python train.py --n_layer=17 --d_model=256 --n_head=2 --n_kv_head=2 --head_dim=128 --d_mlp=1024 --vocab_size=2048 --activation="tanh_gelu" --norm="layernorm" --norm_place="pre" --norm_eps=1e-05 --positions="learned" --qk_norm=false --attn_scale=0.0884 --bias="all" --tie_embeddings=true --parallel_block=false --init="normal" --init_std_qkv=0.0151 --init_std_o=0.00259 --init_std_up=0.0151 --init_std_down=0.00259 --optimizer="ademamix" --lr=0.000437 --beta1=0.9 --weight_decay=0.34 --lr_head=0.00498 --grad_clip=1.0 --warmup_steps=355 --schedule="wsd" --decay_fraction=0.801 --decay_shape="linear" --final_lr_fraction=0.0 --batch_tokens=32768 --seq_len=256 --doc_mask=true --train_tokens=243300000 --steps=7425 --dataset="wikipedia_en"
Each number is 500 + 25 x the weight over its row's rms, rounded and kept within 0 to 999. Layers, rows and columns count from 0. Numbers have three digits each. The size before them is the row's rms in percent of the matrix's.

# layer 13 MLP up, 1024x256, rms 0.0501, rows 771-877, columns 128-191
112:500505511497529520481454487509501475513508470532512511508498473488470500491497494457494474482506487515487496446511510539534478519501436501510514548479494498522535498481492507516479505524517480
029:533451497506479524523494455538524495478480527485484518545487496503512468514553486529483479488504532476514498512539530515474481504523510494511462474505499495515505481515492539482497504514546524
096:468515512448465536510504497525503475516488518504472495523483516517511440496499476513523475529473516485513508497494460502476503495506481461538547506429457533477536497512486485524488502516484461
042:528520532502527502512476518497467509507491481535530489484477525512520478516500470542527458480480520470540514497505502497483491465499501432523556503491474518517493490478465511482504534498481523
130:491502508501516506539539495508490515505471483503518499506452477476478528489458465468519520494454500476481498523520479481496515496516560479510467456461512532500514506504524491480508463519483535
087:529504583512533513495482485534521500457466515514514528461479484476485502498529486464500490530520502499504485455526511508471532536488501463516534484544480490461526520504494485484503486488495487
114:473493530508542500517497485539528495502514471507515537502488513510476486539523539504499451505524467496516515519483477483530497537482477481477437512486500528514509494497501491480537494505491461
107:541475528475497498514484507522531493521512493474537490469487535463498446515510486497548469455513484523499496521494533494533533502493488483516513467483524499458534476497531492547455480513512538
099:493509448505459517603490480504484510518462457546592492471500507486521500486483495510489524454506557493540522515500473492462540485496458451505502511506490465502518475508558467498498489515493465
012:454474513472528527484489504474478501543507468510536534512493484451553476501509532482479519466484508488499510529520524497499501497465484504496491520493493460541486516512517546529531481503519494
117:534445525487488491508517518473527492509507448526567493526505525477444446530537500516502508465463494461463457474495523522516535539476499567506482478456477515521522483494493508478472512486488510
021:516511496466476496491516528507527470453507524514519536517514491463501501535467511434510503502512452493462480504543474550497502505515511441518520460489505447548470501502492466479481494519521484
084:468487557460493529503535499520480510486480528507498491534521459471542486508485504502476489478488507495475526499525498470495539487492489507491473505517531509509524467496495480486516509484506493
070:541482473473514505517477504522514529514499507472499515544488552500497496479522474522465451480462505517534479489467520519518549520494468486520503512528468468524506498504447543506510497485507509
118:478486465497506500525483492480548513498502507452531493486492500474439459510511496476523524488410478503508465495499483475513470547506504497496493527473502525528507493512480461523491520471506482
098:481503510458485484469487485526539497503530509535545502436506500487514518532519476520527481492499497483486496532444492517522531498517478507511456469469521477500484492505521518503498496486489492
015:501497563504471502505476507500492508506511489493522489505466507493535511497512547448503487531513509485545431551521503482539473479541482463477563541494485498472510482535515483497509462521512502
093:483538525482535473544523476492507490516504456490502485521498548506523488531511492519488464504474478500549533555479510505511465495513516475523512461490486494514530510481450481552494496497508488
119:514444491524493518506510529515486506525513497495498509518474493470509532484485531509513511491493509490490521510482486460525488536485487509504531507515515507483552482506479493548496543518487512
127:514514506535523487516475507547526480509496440540505519502459490510493475560488484534492485409487484517532470482528465533499509492492485467491489497520514474536504516493500534503489531497491443
090:505499499520500493491506471486484519519512496535447521495478546523488454543544479491506516469484478475485527493528495477483429526479501464552522508488445558513464466504464500563520552490490502
014:488548533476528507491548475500487543537526466523504506490525537503506462481452504527495503456489518480512542511509511450534508490481514466498530495456481514492507462506488506491507504493481453
032:561494498499502522533475518495499514506500486533497561520519532490484504528451482517514486512490451480526485501503490501536496506460518493542526535485464491487507466529494501496488510512514509
084:504482483436518558525550497506525522489494512550494504561469488460461484488492496471500459466480489500516494526497530508496514510460484527526499469491510505510499490497479427508517521491494508
094:511481518507480540529503517497528498462488490546507464503474510475524411502478537496495502480474508503489478510512508501485516530475526468477496470511506498525496493502525490483507506523473506
038:518519497507525502509473497507492519499506496514516522500506523479512463548527516517497476482503498484505492485557505522531521482435473449518501471498503505498532490494478508522500506512466506
097:484507508550502456511506516504506530498520433515520529510540494492472513476499497526504509522492526490496497510504526462525527508500495512486476490503541461451479462508444454552484439511490452
019:490508476492470531502471505546508545485525491496569521479506518466519477491487568502502467499528486504487460538526520517519521506505485464514521505488502478493491505471494508496495478452480505
124:529493483509506526504515518481460472536463492502511531499483506490507501476515488513488470510501515452496506490499459513521513543506499473462484474484524487512489435514530482541510489518501535
129:536548517538489548505513482495504454511525512483523506512473510481520481496518549469542488476495507479534498444506520558492495515459460491513490506513466514495510488506455490481491503464484512
126:470491472504514521519494537438478469490516500523490506542497503487496482516477498509523520502494518480532519494525443458547482571531500505489495531520463522521495519509500492540478483493493523
118:503479508482521483485481501506485498493460489490514560477536505507472537497493518470492504495493519491512490513467497508515530510511522454504509450524513502541495520515491497489503482486484489
106:507488520524481481526524520508531526478477473544500519530474510483486463501505504497517527511503479499546476492509495495541536531511469474503509504476504493505501450517501499500494505489507533
130:475519544528530464495496520494503464503506467473507528461460517496441487503490455492476522476507514484518522517538450450551535540507476496473489460503506489523491511532455517511501464494489462
096:491451506491487480516526462514489483529538474460541510497494538505460491497506509473539503473441500471518534528499501521493493478501518486547486540464483505535496524499520505488490516507488522
111:495548513476542482518479497493503479488531515508564496499494468463504480516501461531527502518431499465532483491501525537525529505498473485506497501500488503487528500575475470501515487453462456
104:498466510542512512506491507443497483485455503473500561504474505488546470482490503509530494464488526495478559506492503480538453507485499512527496516505474463513519487500472515535471496481503491
121:513498507471469523537506511480517518541493469517517501500454513487499508484458533534515474507509482512522518496524483470486579541482524485526475433488466494485493491510549486535521488475495523
035:448479582476483512517494470483480518474501496529470499497503503495475505497508498465522489517483484497485493524500505513519521509494505493547534466509492484508487492521512486499490478526509528
119:494467500469475504491526487477501494495530476530492555493512548501532508521537492544529474491469465507548464526485495493472529496490524474528479467455508510544498466501435509511496518512492471
078:540515506445509519497479500460467467492480499503508514492519521497528490497537538513508465462463487539517494516516473528497487471485495493531524490454497523496525476496495508489494473512486487
118:502479499493444507522477452488505527499545491515477536545482494475530532483510521462474471470514475495512521513522488493526551523521500549490499544459505513472481489509485490508481497506506485
062:503497492484508503548525487500526507502500434551508485483472514460477510536504486451535454471478514470508505503464514515506498461498522526514479532456494493516501508489489511517525443526507505
119:468477511490491523544483494491469499516505519487488510494509501491466437498507474530454500498491509459519528505531507516558495526493521512489463510424493523527508478495465487480507497477512427
105:504496514442489511546476532474493499502468511509500533516492496487496505463472533517463521530508492494509532517523489508502490503495485506512505507511490505470498491514502497514510460488477516
127:454447471512514508499540501496538495464495484527490526543547517505518513540513484460512480517495518454551491537473483491529475493483510514501512463524496517499528489530488474542459478481501528
091:525518514460455515506481479534453483485527521482491491523474546472541496528481483501558485492471489502542544520524525500540553461513533486507497459491517501470468519505478492517480489494485484
056:516522525496526516547521497489460519520510441531533497501507580470468490546482506498464452503489511482507495491492504506495489540452510490543482533418506511464519464505491491490505474496490465
072:538488478478551505545480459471468456504520531456504567530477515476540461555502489535483467498472471483539518530502483456480485512516503481509481490480480518482501477495510526521495480503514503
121:472457540502470518523496517506510500566471481515516510461511510500495480491475460493523506476474503459479521518481505462548505477502479481486468500503489465501508480510502441526504515462513525
106:471441516480460522491536478471509508522522511500510496504479512476522476456505467462483429465485456519509546509511478490507502536493458509513514487406499493485485477498514496511523469523494512
099:506510507495485549500458464531466505495513496523491465502493494465522461511526512515496495504495486503543544496513493523496507482549487465550563538496491471458488523502476507524490509483502501
047:525492478457511512535465486489492525488530515489521534526539484441505494526512515524463490475475500509514470485527519519504483499494501502537520488503505501467531459491458507521501506474483522
106:474486539512485488554467503492481513492527502522498520476502502491501479506485465507490550485475525484494475500539500496534470523517548480486524502484521519516481478498488457538459497496503434
109:507464488543509490512509517460479539466504485505450479533472511484484479521531465513462500527507518500502502478521450510479498525536526489528480504498507491528505483490519513487512460512481499
017:524521503500543523507478496551498512517534500503534498506507550496509473493490499536510480506486514493501500520484531465558486501467508489519487475471482477471461491483472494523521512457466486
129:520512484509520506496509460451500445540485477482498510518488467484468482545473501476488477458526474476516520489497477456511525487498484454499464475503512518499531519493420504491458484474503497
128:490457525476504448468510471516502505496493485492530530476469523492438514494497510474487522545499485476513472531484491522517521483519476519493495484511484493459512504523502513453480485499496472
015:515503513492487514533499487535483518539521504531509474485483524479541483497502467497532547477473478477499498486498504492503525478550534472493474501482494490427478452496502436512519539471533514
063:478469561459457499523487499510491473513529483519483513468471515483509493542529487496514466478451473463509492492557536481510472492523510497521526547499507495494510492501502531460488522472485506
101:531520475509494500559438488523522448527497504530486509492558542517511478572518490487494490497507488505499512480494501477551509461516500492468520448489536488506459487501529513498518510493460527
112:470532499489517494515499516512510496500543524496508522546469483464466497478497512518515518487529452481491517465462506529522491535494503490499510453520496519517524483504458531521480506463497459
076:477506508512499513554492502530514500517508499507515474499495526530489524503494504525481495499458523508517506487516508453476470486526520478517508475441481504478499497504511538521464491496463501
121:487497474536531535498506461490472492534545481496479470538479538444523475508469495482547503513490502487520462516566492476488475556465498452520523498525483494535509472504483473488450533471503527
104:528487517508517533515465509489544481543507477472513483506520521484487456485506458524516506505485550504488492479477504528526460510501474513467513481509475545513474520497516488496501515506492504
117:504490556441516484482491496491499473479549513513506525538523479466448492457521467441487522530464449498549500489501498499516507525503467473542472516503482456496520464503497520444475452498471449
011:482504481501465512500457462551481548491548514486490497477507496448511511524514534486519475440509527508515507498456514518515486469507499501538487512513521522426519489448448493474512486438445436
120:494530498517539466502513505488500476515505513485510497527522574505482459498520494502488509458499539457484496476506496501469473531461505500525500537545508544517499455497462488467483539527497486
098:470516525463505531493485485474528500486519479502487499469491508469491507485471471479496470493493531514505524481552507501521486482496504511511496516492510531555522481505508552508505503509516462
111:510498498427474491525517455532517477510519528531476505497483498486486516505472476516489532526529519511523527556472498506484520504522535483503473471429489510460469500533443518559546474492458532
101:498511559529470486506484485485575531502502468474534481496519510460499506542518505522506465492508485517476515505464499526443454502531485473496483496475505488524471485501473538518497512500503519
122:532488512496504491547515506481491519452531512509521507579459490464525461500496492518529495506522501535503486502479467540527485503488523493534535492478449518501439428501461523493471489500506451
087:496467462491524510499491487467487510478491520478551513484516503504475520491512473538497473471471458509506520507514474567498510496524473470522538481491479486462492485494484532493498479538537474
095:524486501532533512551488494480497519503453510540537488515507506506507502493451481511477497428480496499540485544562490501512564556512518494505515502509509507512492467498533453475498531525499525
122:487494522464525500499456498462487486536450504501488490467472479471528507485483454475520466470492489510487484521486506502494505496525499515464517505459443522536505473485515491479536483480519481
123:420489531491497535481516533468492503518512459538491505520447487498495483529505451463517497497485540483510464486526505509508489507530500513513506482493495504531501508529491535549479464507480441
125:466500490523532494502490477496495512435524477481515509515514465486493546525487522501503471484508522466483482482494470475500480511482500506514484548530488516522540492524495521545496482498481486
119:471474505496478506506477518477503500497527480493456478480521528459494460513487524488503492518521486515523504503509504501510513468502492472551501481456503486515508495513519495535490519502494458
066:485484507487509516506481496479524528510532481513533509504538536500469460511502503535492460470487481507513465492559522520497523509491527492482535496491459476449512483500479518504523528510521501
121:447520453499500551554493432446487487481520541518489468531512535467475432499523481527457469476495525470509502531483479479480514498474536487524484465471507490498514501529462480550492460507492493
122:485502476499490506495492513495515537488477508461472502484490518488530510507536525521526460514485496523531493519528451511484528488506515453505496525473487497465480472511482463484464479490483470
122:472465531438520522510479497487563461527470486517489491510510556491464516511480505508494482514492519506495515492492472496495502487494452497541474493476544516505491483489532491473515435489518531
125:472494467521485538524486475491451487490525465510458506482473535452448495522521546480498475461482472501494520518528459529504515499500503542553486475498519560511513444520526493486510484500487525
117:467520483516502494520535484502499484498545504512485539528518483493483486518496506511522450475475449497499511497451477452514481504501499486496475446480523471504523518525519509515511533453484488
122:451530545504486483500502510516466512518530502475493547445516511485482524506505496495473492522479520476447524515482496498522476514497473469476472515432511469489488506505505490505528477511489545
123:486502535516497486556517493488474534491498497514462539562507499481514516458507503492494479558483486502485525534471503539504474509521493473549485506533465482500458493513488485534518546495506498
121:475464510528513518538480495499477494482512489490473496529478480505512511532499502502482513461498466499540549517480455499555484508510514471464513539535506513537485496502460510488478525517521499
029:526504450485508524483495503539475541509484501520522553524502527469520474526468512489511463500501489497515479494500482498482520501468511468548471475506476497482461478484462539512514526483498470
112:510549499475467489559499496520488521517534508530494497489484530468484477497506485516512475500509515502472495552536497499549481525513458511469479488535477491507533470514525513529490498502489476
083:496493517459524481498479423497540486508479452548555522522551494489511462494468502484508476450473483493513482483540493484499496521498458506517485473513502449510490505488477514508514514469505526
114:503520565513455476512497490495473537497556496454502509487526564470495468492492524477516504502502567490536463541531498497445474537495540490502502495484515534501474462517463469505482507479498466
111:492510507521492504530498479482543515489454475506524493526498506491507481504447484500518503455440547484537502506504486484497515519528491530529464451491525535502487516510472483495462443468515453
099:490485535510508543481437481544501457519519458554486498507552546494506517509477507514483496502521504528495517514500500489531479511499512515569481544497490498515463494503475498482475549508481521
018:530527500480519532519487494502454474516501463509513510492491493476530472478502522503536492487486425515503481541547545459521498492518503471526475529469467474510428486481510512491492503502471517
116:483459516454519498511539496527466515507481493539495518508512479483487527524534475494492478471475480490490523498461500476483491514490492526515518537564511490512474509508547491478468494472488470
116:468495520506500471517502521509520484522522507522493474488499480479490502577501474508490472523478499514525561517488475490540473498487485506502459521507511525512457477516472500463482464524493477
094:484504489503543518511541514478496516524506496486515479500510493492501471535485508567520493530510513494511510529490511460506517556485482500466515499505503551477465483495474496565505496506496481
109:521502533490479504524506456515485491512474512550483519494466492452527532501545473503509462479479509518497466528478522513505534532515497490463463530488527509458486498501489498503503475522491495
113:495497482476517462521516508465525484514481515520550518481504552492500503475482521537497473473501498474518505445487506526495513509492481521500513455520486516464547519498484503542504503522504465
107:486501478498509511502482487490493481527469513513515474482475484502520497531484447517445494497456506461530488536511494486486499507513520488510523501474504508484498457504508538537528452504493479
116:494476516476448515481494475510477509485468488520510557488514528517490514521510493491555474538517514528513488502511510525465494513494450465487504536527444533529465510497471512498512481482510523
120:521451470492467479483498495478504482521435493467515545504510519499498471514526489495479511492504490486492536503522501512498460534512440468512475467545488492532521470497508524492500509495499527
111:525486557554526495497475494476472508535496501489496527514501487462518525488512471467514508500477526519474489489539515543502491525496520468526504515496510449519501477519478474487473524509494476
119:484495486490494534502514444536525506532479442498512549469502523496502480504480484513524460489490488478533514506480523537492473470476515438535487483472495454491509523488476527511441495475513495
097:544478508511485485479525463499493486495493520525470511456476527494474460507531512520462517523482475499498516515472475556491495531477484510524526523480426548487490444501489491546558497509491504
017:500548480470503497531514485509449529515542465512497500464569512501462535516465457497529528488521521496499501465522501513534516473482509502539545482505495460484478481551491459482509490557524486
096:461499513501498494542480492479503490483531503504510500525526509450539507504498563476513488498494496494525529486503483489525512539496498540517509496481489463511489469487518472515469490507484513
# layer 13 MLP down (transposed), 1024x256, rms 0.042, rows 771-877, columns 128-191
121:495482501488501505497505531481513496506477502477487515499497539508499470494524465479503506504520455529466470559509510468490514538532557524496500497516496524530493498441519510506506468504550496
023:492493494483507478527521509507487517513501485490512484485532494537489520528507514509471522483540471527507504490493464477473476531476517564544496493479527510491487525600507496515545483517489512
085:491465507554497518496487506504504514486491477503518531514529467492579552482511462515515497549478493476498496485489457523498514498499472496525481487568530466483486503552481492485548518488481505
030:485525496522496491478500485497462545477483538504507484529557487518492534462506503493480511531552475472503504531504492501509499479512479519441491481532492498445531525504507492491503494496469512
136:450499504514514472545537515481481501493481508519464551519511510501565515515487520537453488559526480458526500512528478486485485484503459500481502488537484456519570492508472503464425518511511526
068:492506480502437474527509483492521506489495453520465515481509521499507493509478502516520471493505515457474497518476496520486512508515524504453495482525541497491513498538512485472479535481482481
113:507486495477494489523496484470496462505494507521502500469496506481505483440480519516487483457522492474581480484491506527474500477497522474525490475469499521507527536452527483527496504470521507
099:545495469488526542507481443529524488487510480495500529442526477482501481492494519513489509455513548470479489488455509492487501507534496518460469516532500421524521509501472523515496478463477548
092:498470457537553475505528522506484537505514493501493512525484520472471514512495513487522443539481477519472482548501482477506470514438559513481550482500486470510457510499499503490496487488515515
012:487512496522471496531495502512518508466510510498490464468492521517478534475475500534503473524491493501508500513506492526477478474488479479483508525494499499474517516593493495479509505467415530
126:493502516503506463481462492498490513449484515547462530520488480529481496485524473529505536512535523484490473507524513469489493513474491494503502509492550488467511545498484477507495484479494484
019:490484468510479502503535515504500565500511465485519472501482507549542529502503473502473468488473466499536517496503484515513524503491507484492528499490489461481521505582504493517510475473512517
067:520497497540479493517515504492454496535510509468492465457532529533497516527503527444519500479516480522514518530435474495445501496497502502507542504459472501462510485534528521514552478495501495
050:511526494513483524479513496466514503467491500489527470462542523496534508490479486503506519497502494494480539517514499490480472470510487556523488506519521512471531514553534493516496507508514478
127:524539501506471490514474470522474488534509503510481534486511458489492499481494489496507442518578523507527562523473506502473515514481480492538452464463490471527555502521492526508486527492500505
084:526507494536511507486489465523465468494520489512507512474535495519513478477525520463496507506496464503543435525475502515460486531462534500472524545534505511526504481527466539530455526507500517
013:490497484509502517525501505513544503485464500486488507502514489559471533515487441501498526492523538560470515493480495498468532506458469527467480489474474504485569525611489521469488525517481572
078:531486481493492510502486508498479495492490490529477524518526498508503466533464512496482515511531505500466523513493482529448477510496517534472498519562500479471520491519499526481518448528475505
119:508472482515489534458471492497479479504483518458489505526538536543517525514484495497504492520502491468502542495527526510500541497506508465492534496473512475511479520512500479473528447488491517
139:457466522445473467461482463514517514490516544564489504479535485473526544454496535518462454559488466494533473471516510523483502547479498521485480523490485503503489508496489489508503486503509514
081:502509525476487481497467540474493513499517445522549516484500479558501526498522519518494494486504542508433476473516464501484528489485489489454475507536507479494519516574534483465545499491460494
014:476519460500511471516463523503507475483471512472497484490534467520479548465499500514476490498459468528504471497502531521522500479483503511496517482532527470519512494553504503495539498499520532
025:514499516505483497499528511499489502508487514496540503501516514529476529473499516478525487520511515497489482483501482514501510482495479451437475513469511519473517509558485502483523502474509501
065:517507481532490525466501502520524443512496461437474514493523494531516487492556502503514514526491532483508501462502488495526533496520518474506493537519519483509533516509474453497496469493464497
084:499527475497494476479491518521504520518507549469488474501521505487467502477489485499505495492506511469515527469459476491472484460459456493494509551480509546478468525542535470518531494520510511
030:531514484519501484496506495504464487485497519457525484540526517499509504472459529502487509534498477541513495489501491496500482484507502532467495521518528476499480532565511467495527479480454532
088:516533489490457495516467540481527499471543498498494491504468491495459514525512558492507507525459440496511484506481504519486470483484491517496554521491487512492512500515497474483516499468514539
020:493500505522507480500513526470513510478498543479488470527525453527497459517499505484480490545490486509475515488486482513467501497483490535486524506490502494474519495594524485522518503474475489
130:486520541485517563471483529454483543491506522499498495469471521479494542507528563525491490551547492507473470508517532479516483493500494491501538486496527541499508522444465514475505486560495476
137:524513494480501479540560486525467545519512467498531487488507505520519548545500518494475497485520485499441509556495515467534499506531537517512472490487490499488473493497490519495528518514500484
130:499521519476507459486517454553506508480510438538532424482499518513514503479466502489518521510505509486520499514507555522444472462496515529520501463527517498511514456423527498460497487486554451
112:504502501471462521509478504486484510510520525485510456486493489527498479479540512494538476499535530554531502494459496495523506485496487496491513529454488517480494458499462487494474518491523525
110:487502479464524535501521480478474488474538493530489512480466459546509469480551508514473477479529507508451533498500518538512527484484537508513446496476486467497496503512524455506509486518471488
141:504471498472554507490518467518452519500496502506497502543520515537489475534542493513528492552507521480528503435509493471456498468453521473550516505518503491504511462506496460472499467498518500
087:511556504479484476509507523494470498495494508536486493548507464528458480464501491507499538475568523489497531482518502540495529491497457461562494500516500545517478539527553524462522510515461462
128:508515497544466501498502504444476523518474487470428500466514515506526506518524514499483475463552525535483544530501541508519513503535485502505459485489543453566481500463499484480505547480533504
104:490495527470451456522506536482489525483488517527514464485491515522465513527528504484506489555476507461523489506515435498483526489540520520510495517476490491552475515498499523492469479516498552
128:491479508534561487468478508500504508466498492462516478498515491494500524507500482456488487464494492507495467517533471491503475473519482471483481501524544498528494522506420506539502500507479506
024:498508487483459487517527533537493529507504474490495522496489530541517551524493485504524445495486499500497486518487506522499503480489453519481480484534463480459534519549492543508456491490519514
121:515480490494484503499498523504471501471494499504487498497511499542477513473526512468563499505481525531507532479498490510491455470521524462533476510486514504496493440569484476501473505520453500
060:522504541495505507505496458543500539478507475533523499526499485501465503463490482499483537531511516514470475518489542468490526489504521476466475529537519531525504500583474459502524521511493532
121:499506540493513525505534456553489489511508551571480444499496476463497499536492535472486512492472481512540490459475527525492454559460481491502490473497522501467536492483503475516495491498497482
042:521494506456462467473470510516499481484509508480504477499480514527489478432483476486483551516500494498500509515520478534480501502515473495462505499550490512454531533467461502519510525481501486
119:510482509520509511459485496478541490503527491495513498471476499485509506465516515507470489488475491517505493455537465484489471484478519475500514492527500506541467509523502497499525513491473514
103:512494537508531470494497469473548542479507468484536453518482507505472465516447491468507534525481530504505424508476488478481503508500501518507522495532466472517484524498490514505520505525500514
130:465518521522505455520516498510476491481457463504522482490477472512509506538437509457507496510463483508508512477512468533491478467517491479504460458504505528505510512494537531457511453513480500
084:509515467512510507507536512508479492497525463497530505473467495528519547520493517509500528520531483461451532513450507540490526495474474468511484513500489511537481500557509504481509487487492466
040:498521500512481463503501500479515495489484511516508489493526502535499496453500508500539490514481512522488475497511516486514474471518512502429529482498504479479500552541484544486477531503481524
059:468482508528476501518513545492511555481504469495490500521552548552497512507457478510491497504530500495454515480500463517483472440493522517475486506512537451481512496554499506496531468491512521
126:471465476505470497498532492500486460490521480530485506559538468506493491491516506484482484491513430539480475495513495559495515514463494453495517486556493511475529503532572509499488496475509480
107:504482532496506449551492493482474448521474481513500470498500482520508501521518496523445504518498500499541505497431523545525499481488507499546490520522486501504459493504487498470512506496496468
095:490472504509516450514519483510510537494483477484486519461514557544495505499495512510507491521508493470460486546463460468571519536507527500481479478511466522504494546558501503497528474512491520
032:488495450525501519482536488509509492516508528480505479513527524564512532480495498503509532505528493505538531495459486499490478493485480543492508504518483464504520528553528487518481493514462505
096:481493429490474474483491521511521520494432544510497507470479543537507551507560495502499493530533514485485517512473513564486501497468522479505507488493473510488483508499506491464529466515502501
114:462538514498442532513525508470513477491483493439475498475530472555493499479514527445465486518546483458514510511493467489491489455501523504569490544533500524468522497477481493526514553493506551
023:479498512503498502472521524486498504491494509501500498520537475503482475516488506503486498499506478528483499484496496504481490500501492529484496498513520508489512508555527479508512514497490503
135:474479483480496525528489522511492520485557476504484510480510506493479449489463492513475521454484515486490489466540459489483483504483495421490471504495525511495488488496477522442496532526457516
137:499525495492506489487513482471475471500517478478530534450548507473519473517501516527510520479474533453525542527525464466540503528484451504486507511507495552470470475590463469531480502475466463
020:477507514486499503488519515521521498477465512487492503510553482514493507516512545508501475504521493523495488482479518483466513495474476524485496480508539519489515529568528490480504503512495499
045:498515479499539492472475472507507536492477513487445479524536497508500550469523494486515509503529531517458468504468476515512506545494482522452483465517529521481489514521519517562529512477421482
094:513519498510520528461485514452552519511521493446513468585509500496501455526504538469482520497510484509512502478532498461499457500491514440469499522512510466487491480526493508497519507505475495
118:489482513493467538507487503550467538497434553510509526508524494553505507497484529516493505456478514518511483496499506484518539462482490527481467550482494480477513455482493506492507487498539548
059:509525553492487476469543504481516491495506518524513463511514502494490474511496504528468501531523484485476505518522490505502471507518478505498463478530528500536464522496462526462521486489510527
127:549552524503489491486485501504508511465501531454492521517487479471443467494522505529493503497515490507488466501495507529514533493487496531469505483502554532473487526513521473506518529497475536
100:488467444485508480491525497572515513456495560505464504494513522531526528520458493503517486473524485510511481490512512491475509467484518469508478469509491502466505521476526518480480476484473520
116:497516480521482490489490505513524557501496487464491486469499500483509500519496491534503531470496550495510494524503512514545527490539508478467504501493478495482510517482546507518509510505494497
011:493490504507542481459526528503504501502491514523445527532513479510530463482467510513511515557488502507471515510532473459488494485463492529484490504501541502496482481509559507538495529500441519
125:465475490498562510491501511515523454448532488504475526517472504497507506463507526506520512504494479519529490529517489453502478457477488492468475515501511508487461540487501492505505513479515533
090:540582544488515472525500503495474516535528514526516497493475534522521463473469467493519495491504455526498535504476545502496539490496473503496472472450511506492480528538479493517508465472515534
121:495541487495475503468495552500489496533489528511474461472543524475521527503527508492550502537494524454501524481495517476479487502468480454494544525502530493466509480583480490572550497476471548
119:455498457490524490484502479495466494479490547529494497532493500524505523508479480476477549511473511506501506502548497486513524509499477534532537494484501511448560492509522495463512480513504509
129:535486514500498520503508519518483540483496525477536505472485487496487505478501513518512455506490528511475459480535550500507507492486462438462517446526486491508490520478504490502547544482503512
073:535493523485509491515498505566463504474518499526507508502471519487518503461537497534480536524543542452503484500475511479487488503536479497504523521522516512481509488513488478526512497500494514
085:504509486474475490449498487513492549511517501467511484507534493530478554469503513519513517536488482485454491534520499432486495429462499469502520497477499465530530521493464509570538478499482530
118:562541514494514505531509482500486532501481477509479504509533478492514506506527462495490517486526532486511491517488525501473491488499478511511495485523491500517481492486476500500516527489486489
129:542560517512480509534511501478485490522486521465527504519495502543517506485486509504535511489503541546478515536486494502503494564501468485476499467524546444554484497565489451490495514523512526
132:474501494472500512553503503486498516521475498523501492436493468469508515496537519527470508537503506499498505493501560532519470500511501481471481468480478462495471520510495496465549509536491518
123:531484485468499500497520481565485502521479499529512504566464464513494530489496487505508505508511498473538464500447484499484531531488500528500496504486469549538516459493507507506503489529480494
046:501534514470500498461524476500476470472480476483435487494492454525531537454509456480498490470516505479504499478465519500540497497509460519537459454486523485529519525475528504471508483530454486
125:492466528540483440475486533539471530522501514495476500454564500508489525492460465512512486498478473475536514511502479488473533500489485482518483536523465524537486459530491486516497501453477499
128:493465487483519508526489500501469513502545501494532514493487568542524512471519474464505485482492471524471523515490499516541490507507506510498534441540493497478504530530486541521456520501472514
123:476500532564471489463538505517531483486516457547455488494499499525525491522500498502501519479496476508488464456539481547446519498456528497544477479511477488526505484495497536490512512464507484
133:463516468504524520490546474529534559456485493496496536517530534554520521491460494488474508512478578496531485531492530486526519518530514493476502511520455476507501491516493493518520510493485509
116:549442530509493482475491483493501483529472523509558461498519518452551528540487479526474514510491526515510528470504507545478486528501479540509521545482478496500520479544515504470503495519463515
129:486508514498487473503499485488522509494512493476476497525493451555461517503460514483472524468489480531510510464567512549475499507489569503523515529518478495482503452498551494470462507504489485
132:523506514553499499474468515448535482511487494433495505523470507557523444531484514521531509494495508536457495486525493527494512497505508504481528513504561503508505506479488511506528515495494522
116:528477453487444484544491486535469524500466517511511520482526468578463473489488571518487514511503507492496497518495544500492508486511562486492494491493523511491537472474507532468535529484475496
031:497472513511493482509553517470506525511507516489498463508536472511498476503501497505477514506512467524495515506490501509489489503500515515479501487489528519491500501581528486504526509488470504
116:512521486447488549514552520521527550502490501513495518535493513461475457529496477505511513471478508494515496499477520473519489498476510485491518535481549482506482473528460495456439518521504484
074:479479499514515564524464528507494507526530515425460455504447486503541515495517522491477511509516495502510496512475506503466490484489554476498506543520481524514540515518549501503510449494463508
122:528475537521523527446501535518495526497510541538507489492468493488507512513519514522534468539501521484493481451489479489511457482465498516519498518467522512483532475460476492505492530489525523
117:516490508495537497516478512534514519518514528497503508476477492513523480525492514529496441500546485524467541475513531493488501480509512465510531499503509525515507483488479522497507504503509497
092:507487501539512437522526511481519554528450501509555489498500537530471474470455509475501507471460506473519495498504478460499464511513504497474499511507492527496497526518523534525496452493444495
015:484486491508480483519529516498500515470520538509523446538517521493466486518501509508492493514539552501491500482466468552454506497452495503464469520516483516478555495587522493530540540490501524
121:548505542551513512486469481498457477489531491474483505493532487496500528537492483528524499523513518466430486504461493524502494524523538498504534487520468525464472498499497489465569508508473498
124:491506491494498513489476485451505462501491512482491479482545541584519509498506504471524538502531523481453500460497537529508499495482514491456559477507494485503491487527470490497510508493519537
079:517496475483546544501467475549488476473470475456500538497517491500466517494524511511483503505508533505482484513482496492500489495511481548485505521501485475503492514522502508516474471507489478
105:504529458544527562519511499473481504505493529524452487480486537466485461536482525517501443500495510504534552475499515467508487477490495478522517488520476508488530523484463518467526492481518519
120:492482522500472496494492508525491483558475484519511458484516504525526528538459492478518507506473514450479506499481480542486523532524486491518473444449535499506497493492475495479524518519555503
111:493476510470502498507512467511561541526476497545477554528525496493479520452482557458471528487464478501492499553484498467456434498553502487511510505504493480504494501491480465489525525482483521
122:487521466503481509495515492480506470533551453466492507501503509488463468523472491490516544467503511488505485524478498525516510492494508457507506503456520481508502484504485499505496535500478511
128:481520517485494526481550467482531533494540506562451535494491506500497486505550519454442466482532497509531515484505509513497527465510491532525480512458510491479490489436512529484476457447540494
112:455495459480498508512490496514560477475480488455535452543496436509513502516463501518525486515553469500494529519496497503505505537504468520504492525529489493532485537535468477498531483487484491
120:543480468490516476481531504473491481505521465497497447470498510496510483509516530497517494478481495475470497489480528483530488501493501495478521519514523486529541537493535473484491525483555528
084:531481481500533510500442518480503526514480506538516501530478433537531506489499449505497501479526504503469510479521525502461503533496498477513491536514547496500498535555493507456469500503490498
015:523515520502530494522477503472513469437510473457465514553495502481519479480503497475485431502448485489497472489454527516498468520531491476478506530500532517502538508487472483489486509508563556
076:500483461479518474535465528471514486553503516502547489518488483479493461498480470513526539469491501516548520520493551514516489459486534496491476522518485473514537546497494485486532498485491526